config = dict(
    rope_base=1020.0,
    extras=['local attention windows', 'shifted keys', 'gated attention', 'value embeddings', 'hashed n-gram embeddings', 'capped logits'],
    init_std_qkv=0.0159,
    lr_mult_up=1.08,
    beta1=0.93,
    warmup_steps=0,
    decay_fraction=0.921,
    steps=14841,
    dataset='wikipedia_en',
)
Each number is 128 + 32 x the weight over its row's rms, rounded and kept within 0 to 255. Layers, rows and columns count from 0. The size above them is the row's rms in percent of the matrix's.

# layer 2 MLP down (transposed), 3200x640, rms 0.0216, rows 2217-2236, columns 160-239
size [101 100 103 100  99 102 112  97  96  99  68  98 101 107  98 104 104 102 100  96]
[[136 168 179 123 126 130  57 133 124 122  88  98 125 172 112 136 133 132 140  91 129 179 185 127 149 190 164 153 138 101  62 140 134  80 151 141 152 132 159 103  95 155 130 157 102 178 184 116 104 154  61 157 119 147 107 102 104  92 122 129  75 167 130 189 121  96 154 160 140 110 169 186 147 130 140 158 168 124 192 137]
 [130  79 154 105 143 209 106 170  87 151  58 132 103  83 121 106 157  51 160  87 151  97 112 162 128 127 155 124 137  78 153 120  81 151  96 130 143  68  97  79 132 138 140 168 124 142 144 145 155 109 168 144 142 115 114 107 106 141  55 181 117 168 188 125 152 107 118 129 138 137 129 145 134 139 149 152 139 200 126 135]
 [127 118  82 137 136 164 166 103 170 131 103 100 145 160  48 143 141  78 174  93 117 146 163 156 109 156 117 128 103 157 165 148 193  84 172 119 131 180  68 125 122 136 122 149 125 128 138  96 111 120 176 178 172 145 127 137 148 121 100  52 152 103 130 105 137 126 133 127  77 127  56 116 120 110 121 138 143 132 101 131]
 [111 132  69 141 124 141 148  70 229 148 141 120 127 160 127 128 159 137  95 135 132 142 104 184  72 123 139 101 214 106  90 103 104 134 137 138 120 129 128 161 174 168  66 127 132 113 189 156 138 104 149 142 118 177 158 147 129 138 143 139 141 117 175 113  96 130 106 124  93  87 116 106 126 127  62  85 101 167  99 134]
 [139 110 132 195 163 119 120 146  91 120 133 122 127 110 117  74  97 140  94 116 116 127 151 106 132 218 124 126 147 120 101 127 151 150 140 112 109 128 121 111  79 131  54 134 138 195 136 196 145 100 150 199  83 100 126 115 116 145 147  75 165 128 146 144 115 121 140 131 129 161  92 191 139  51 161  68 120 119 197 106]
 [193 147 195 145 151 114  69  92 156 111 134 140  97  99 129  70 129 105 150 137 112 119 107 144 141 114  80 119 131 145 173 152  85 166 186 104 101 107 122 158 133  86 120 137  96 142 127 160 208 162 130 114 107 137  73 145 151 117 137 136 134  76 114  67  81 168 141  98  82 113  80 190 153 166 140  41 136 120  74  89]
 [115 118 115 130 142 134  88  82  63 143 128 136  94 138  82 151 128  90 115 119  68 181 146 140 157 115  91  90 151 175  90 125 119 140 139  69 127  52 174 167 116  92 108 109 143 140 170 155 178 140 129 172 108 102 138 126  81  98 144 132 105 135 160 117 144 146 126 106 122 132  78 153  78 123 135 130 135 101 121 148]
 [ 83 173 128 191 194  65 142 166 143 179 117 109 102 111 126 173 122 168 181 142 166  99  96 107 144 148 113 132 105 157 171  97 129 145 111 120 140  85 189 145 130 117 186  81 135  83 157 140 132 122 139 128 143 147 109 169 140 106  87 161 112 100 175 166 121  85 125 113 109  86 125 130  79 108 139  91 128 152 111 178]
 [157 101 155 197 119  92 155 102 188 124 152 149  98 156  85 143  75 154 174 113 134 155 122 142 135 161 135 171 154  87 160 102 124 125 166 124 154  80 168 134 130 109 144 113 138  71  70  90 134 171 157 153 149 129  98 106  93 137 135 105 108 177 210 132 147 148  97 133  78 107 154  79 112 191  84 109 161  83 113 111]
 [128 183 157 160 119 102 156 153 161  82 105 170 145  73 159 143 180 114 138 168 148 168 142 106 143 115 104 112 125 146 137 109 163 118 141 156  73 118 179 154 104 161 129 155  74 134 113 188 140 139  98  90  97 110 168  90 130 160 160 129 149 118  68 129 119 149 134 125 113 141 105 206 105 128 137 239  68 107 123 129]
 [ 83 168 195 159 110  98 100 112 160  78 149 138 187 109 137 131 127 150 105 145 126 177 123 172 107 101  57 163  92 119 191 127 156 154 127 158  58 111 134 117 127 129 188  85 107 194 109 160 115 153 108 193 101  95  54 146  92 133 134 134 153 133 114 136 191 159 156 140 109 118  85 103 177 141  79  79 111  86  91 138]
 [126 117 104  96  87 123  96 203 232  90 146 106 102 115  91 163  97 140 110 181 144 119 177 100 155 126 106  89 129 126 136 103 135 101 123 150  94 102 120 156 169 128 100 126  79 163 136 111 151 127 166  77 164 157 111 125 106 116 121 156 111 104 142 134 203 183 111  83 135  99 130 189 124 110 149  94 167  96 134 128]
 [160 118 154  85 133 216 131 118 115 136 178 134 127 110 127 123  88 141  77 117 166  67  65 102  80 164 139 140 148 125 104 140 103 158 133 119 133 195 130 120  69 140 120  98 112 135 121  82 130 106 105 172 112  75 190 132  76 112 127  92 102 154 124 179  94 146 170 142 101 107 115 144 159 119 164 156 105 145 205 152]
 [ 90 125 157 136 116 144  77 154 143 172 126 164  39 121 154 165 185  81 143  79 149  97 152 147 139 147 152 129 135 105  99 105  74 173 102 175 125 155 168 159 130  90 110  93 150 149 125 150 142  81  94  52  92 103  79 145  70 153 154 129 127  92 139 122 106 112  85 149 116  88  16 149  99 132 154 157 154 122  81 147]
 [109  99 120 155 133  93  97 142 184 144 130 123 156 136 130 121 153 151 120  95 157 156 127  95 164 119 156 180 121 130 145 139 132 139 103 108 123 111 113 158  95 131  79  81 129 103 152 149  89 113 168 131  95 188 157 134 118 151  81 171  88  78 149 188 134 172 104 109 110 126 157 123  95 132 141 129 108 157  96 112]
 [172 114 148 155 178  81 117 107 174 182 123 129 166 115 143 192 103 104 132 111 158 111 156 183 148 101 117 132 144 118 182 116  99  84 147 100  94 124 127 111  82 146 159 121 156 160 173 145 164 167 123 160 106  89 136  88 115 122 125 148 125  94 144 117 171 109 135 136 155 155 154 130 154 180  97 119 132 133 109 137]
 [158 116 129 196 121  99 144 146 125 199  71 170 111 100  71 130  72 146 143 121 100 126 188 153 103 186 116 109 176 108 104  89 142 116 158 160 167  98 120 119 130  77  62 144 145 171 143 146 191  94 111 130 106 173 105 114 128 161 111 104 156 123 130 117 129  47 114 117 131 173 126 163 150 161 148 151 139 130 126 117]
 [110  56 106 166 162 122 170 162 124  74 149 142 197 135 159 141 141 119 129 105 149 124  98 118 148 133 158 150 186 123 143  88 134 149  99 123 102 114 101 120 102 104 137  75 121 115 118 111  97  92  82 104 121 146 172 127 156 120 141  82 104 103  73 109  48 101 160 149 127 158  87 154 104 137 113  80 129 113 158  99]
 [162 163  90 170 101 131 151 123 104 101 125 142 121  97 152 161 151 142 142 100 117  83 132 140 109 151 114 148 158 151  99 125 116 139 192 149 150 116  82 106 146  85 175 175 111 107 170 162 143  85 170 185 148 128  65 147 130 147  88 146 126 169 144 157 124  83  88 142 107 127 109 105 140 113 149 111 146 140 195 175]
 [153 123 134 131 150 122 104  85 151 146 117  49  92 147  56 175 111 115 169  49 169 136 124  75  82 144 139  26 163 182 153 175  91 122 165 103 158 160 114 120 129 103 127 125  86  97 128  92 135 127 149 103 133  96  61 125 125  69 183 111 144  97 186  91 137 152  92 147 110  86 107 117 198 116  94 156 171  71 142 151]]
# layer 2 MLP up, 3200x640, rms 0.115, rows 2218-2237, columns 160-239
size [ 92 101  99  95  96 118  97  96  98  55 101 105 107 101 103 101 100 100  95  89]
[[166 134 123 108 245 178 137  52 124 193 164 119  89  93 168 148 131 110 143 128 116  97  57  84 123 168 109 100 150 102  45 102 102 119 111  86 197 139 132 108 150 106 127 147 124 110 106 143 172 128 157 171 134 118 120  86 143 156  74 156 140  92 164 125 113 126 106  89 121 114 115 133 116 145 164 128  88 147 148 143]
 [156 167 157 118 161 178 116 183 155 147 122 116 133 122 106 120 184 108 140 147 185 136  80 110 129 175 155 127  66 183 126 150 114 134 131 144 192 158 123 136 187 147  78 103 187 133 157 129 173 180 176 134 158 118 110 121 151 113  94 130 125 138 109 109  77 108 144 168  91 133  88 102 106 142 120 108 142  58  96 118]
 [166 136 116 162  75 149  90 146 153 160 109 140  70 136 117 156 126  88 129 111 162  96 111 133  81 161 136 138  92 128 162 142 125 209 155  74 111 183  75 152  79 100 109 116 112 123 148 107  95  95 161 112  91 128 103  98 180 111  83 144 139 127 188 102 102 121 135 111 116 155 146 167 164 176 169 112  97  94 129 129]
 [127 126  94 145 116  99 115 147 120  96 148 179 127 111 163  79 109 137 159 114 166 173 133 160 100 113  57 130 141 135 117  84 111 143  93  88 160 165 121 118 103 126  93 137 165 179 170  99 168  91 151 130  95  75 165 119 113 151 136 144 143 143 122 119  92 152 166 110 130 130  97 163  84 143 145  61 161  83 187 136]
 [107 140 120 179 114 111 165 117  95 180 101 151 158 156 113 104 125 130  80 117 204 111 139 139 118 193 141 116 148 135 110 168  48 137 169 112 185 170 151 177 137 101 153  63  86  82 104 109 123  97 125 178 129  91 128 150 130 126 171 179  85  69 130 132 111 183  33 104 121 119 126 158 175 138 140 117 123  92 117  94]
 [181 149 162 188  72 115 128 139 205 201 106 164 110 128 144  81  83 119 126 110  96 105 167 135 147 140  73  94 136 139  48 180  99  74  50 157 144  63 162 173 143  82  97 149 183 193 141  89 168 122 182 111  98  86 144 163 128 167 122  98 160 128 182 115 102 146 173 171 121 114 159  90  84  96 127 144 129 117 115 153]
 [153 134 151 163 146 183 128 153 145 103 127 114 171 110  90 105 127 116  95 120 156 145 191 148  93  82 148 178 166 136  51 140 189 140 201  92 134  69  96 132 133 154  83 151 148 101 164  95 156 142 105 162 144 163 150 109 123 128 127 151 121  96 110 156 177 124 145 157 126 115  56 137 157 131 124 130 142 133 127 121]
 [129 191 108 182 116  97 133 122 133 146 142 126 178 100 120 172 134 109 135 139 146 110 116  90  88  83 119 128 143 185 151  95 126 112 176 159 118  94 123 113 159 177 153 150 138 123 144 120 107 150 102 124 126 110 135 156  91 109  95 124 100 129 151 110  55 112 130  91 136 148  99  98 133 121 114 149 180 131 132  85]
 [193  66 130  75  41 145 165  64 162 150  79 119 160 132 162  73 176 158  79  92 147 178 130 135 140  96 170 165 101 135 168 106  77 162 229 113 144 141 150 134 152 122 148  97 125  78 123 168 150 113  99 133 106 102 163 158 133 115  94 137 134 122 116 116 140 172 178 205 124 160 125 116 118 126 117 110  64  69 141 171]
 [127 120 102 120 199 122  99 121 131  98 156  69 126 187  89 130 114 154 134 178 137 118 138 151  95  52 170 103 129 112 119 131  65 184 148 188 112 134 113 129 134  58 128 157 139 108 196 127 123  94 107  95 170 178 134 102 159 140 126 136 142 172 144 133 113 113  64 101  80 148 136 102 129 170 162 147 127 142 186  91]
 [127 142 157  66 153 145 144 125 147 154 130 154  90 138  94 129 130 150 147 120 124 113 106 228  39 101 110 133 121 166 145  82 149 157 121 133  89 137 117 111  79 160 114 143 101 203  96 142 170 157 122  70 121 149 107 163  92 145   1 167  83  68 159 121 110  99  94  96 138 173 184 139 143 146 124 143  67  40 173 126]
 [128 139 128  86 103 150 146  83 107 140 151 124  95 137 150  65 133  86  74 151 160 163 127 142 157 105 166 146 144 159 127 168 116 137 108  90 139 125 125 106 173 143 197 137 164 148 113 173 122  98 118 103  54 104 185 132 110 162 103  64 112 151 140 156 126 166 142  82 151 123 174  78 112 150 111  96 150  93 157 118]
 [133 146  63 215  97 111  89 130 130 185 184 126  85 143 155 134 160  46 215 126 150 186 127 127  90 178 134 134 192  97 101 148 106 110 125 111 191 143 170 125 127 105 192  90 131 118 140 163  67  98  91  87 167 134 130  91  86 173 137  96 106 116 100 159 137  85 129 124 116 180 121 100 133 122 119 123 120 181  87 141]
 [181  94 204 107 139  79  57 152 127 142 141 151 112 111  73 135 166  77 139 121 103 125 123  86  69 131 108 119 116 128 107  76  98 152 106  93 102 120 126 157 154 129 158 107 118 149 171 216 126 146 161 101  75 143 109 142 120 116 131 174 134 108 169 147  95  97  57 120  68 104 123 143  99 150 144 162 112 148 143 139]
 [165 139 111  60 106  69 117 106  92 124 160 126  91 155  89 115 116 124 153 131 137 114 120 108  95 127 108  77 104  85  62 141 118 179 120  92 125  95  73 180 131 131  64 113 101  55 125 116 154 128 196  82 159 120 123 154 128 113 118 135 139 136  73 211 157 100 109  68  94 164  88 170 191 133 137 122  94 108 161 166]
 [ 73  86  96 156 207 148 146 170 162 119 115  91 101 120 110 150 115 157  81 103 142 104  63 145 141 164 100 148  65 137 122 120 111  57 181  89 135 176 118 167 160  72  99 110 171 127 173 134 120 146 153 190  97 127 154 105 167 111 135 180  81 144 158 140 157 130 128 149  87  94 148  86 118 101 115 136  74 105  80  94]
 [161 130 100 125 149  91  79 141 124 145 175 103 128 115 155 114 132 157  80 125 136 106 161 164 159 127 146 180  83 105 156 126  61 145 111 163 135 158  91 131  97 107 157 107 131  91 166 168 158 131  61 148  54 171 121 148 173 111 130 149 128 141 132  92 117 159 165 154 129 123 121 131 145 130  91 116  63  94 124 141]
 [151 151 134  97 149 126 102  94 190 207 131 100 115 153 124 162 147  85  92 182  79 191 101 112 144 108 172 168 185 160  84 154  93 152 218 180 165 137 100 101 193 120 133 130 161 107 103  89 108  77 146  98 135 188 131 108 132 119 203  93 141 160  80 116 174  65 101 180 103 139 104 136 175 164 121 117 139 153 106 120]
 [143 120  97 226 167 147 150 124 177 128 136 155 109 163 163 113 147 132 168 100 110 164 154 188 112 132 179 100 118 151 127 146 143 149 180 108 184 149 101 157 120 143 125 151  94 164 138  75  82 150 113 129 133  89 188 116 203 111 112 100 175  67 143 115 120 120 154 102 117 142 118 119 175 121 120  97 115 115 128 183]
 [119 141 153  83 125 101 143  74 123 172 142 106 139 129  89 101 133 110  95 134 122 144 120 137 123  71 115 169 172 143 136 137 152  65  47  91 165 117 121 102 110 129 119 178  89 106 162 131 142 142 174 122  65 116 155  91 135  98 131  89 161  87 118 118 197  73 112 163 132 126 121 172 191 146 173 111  81  68 132 125]]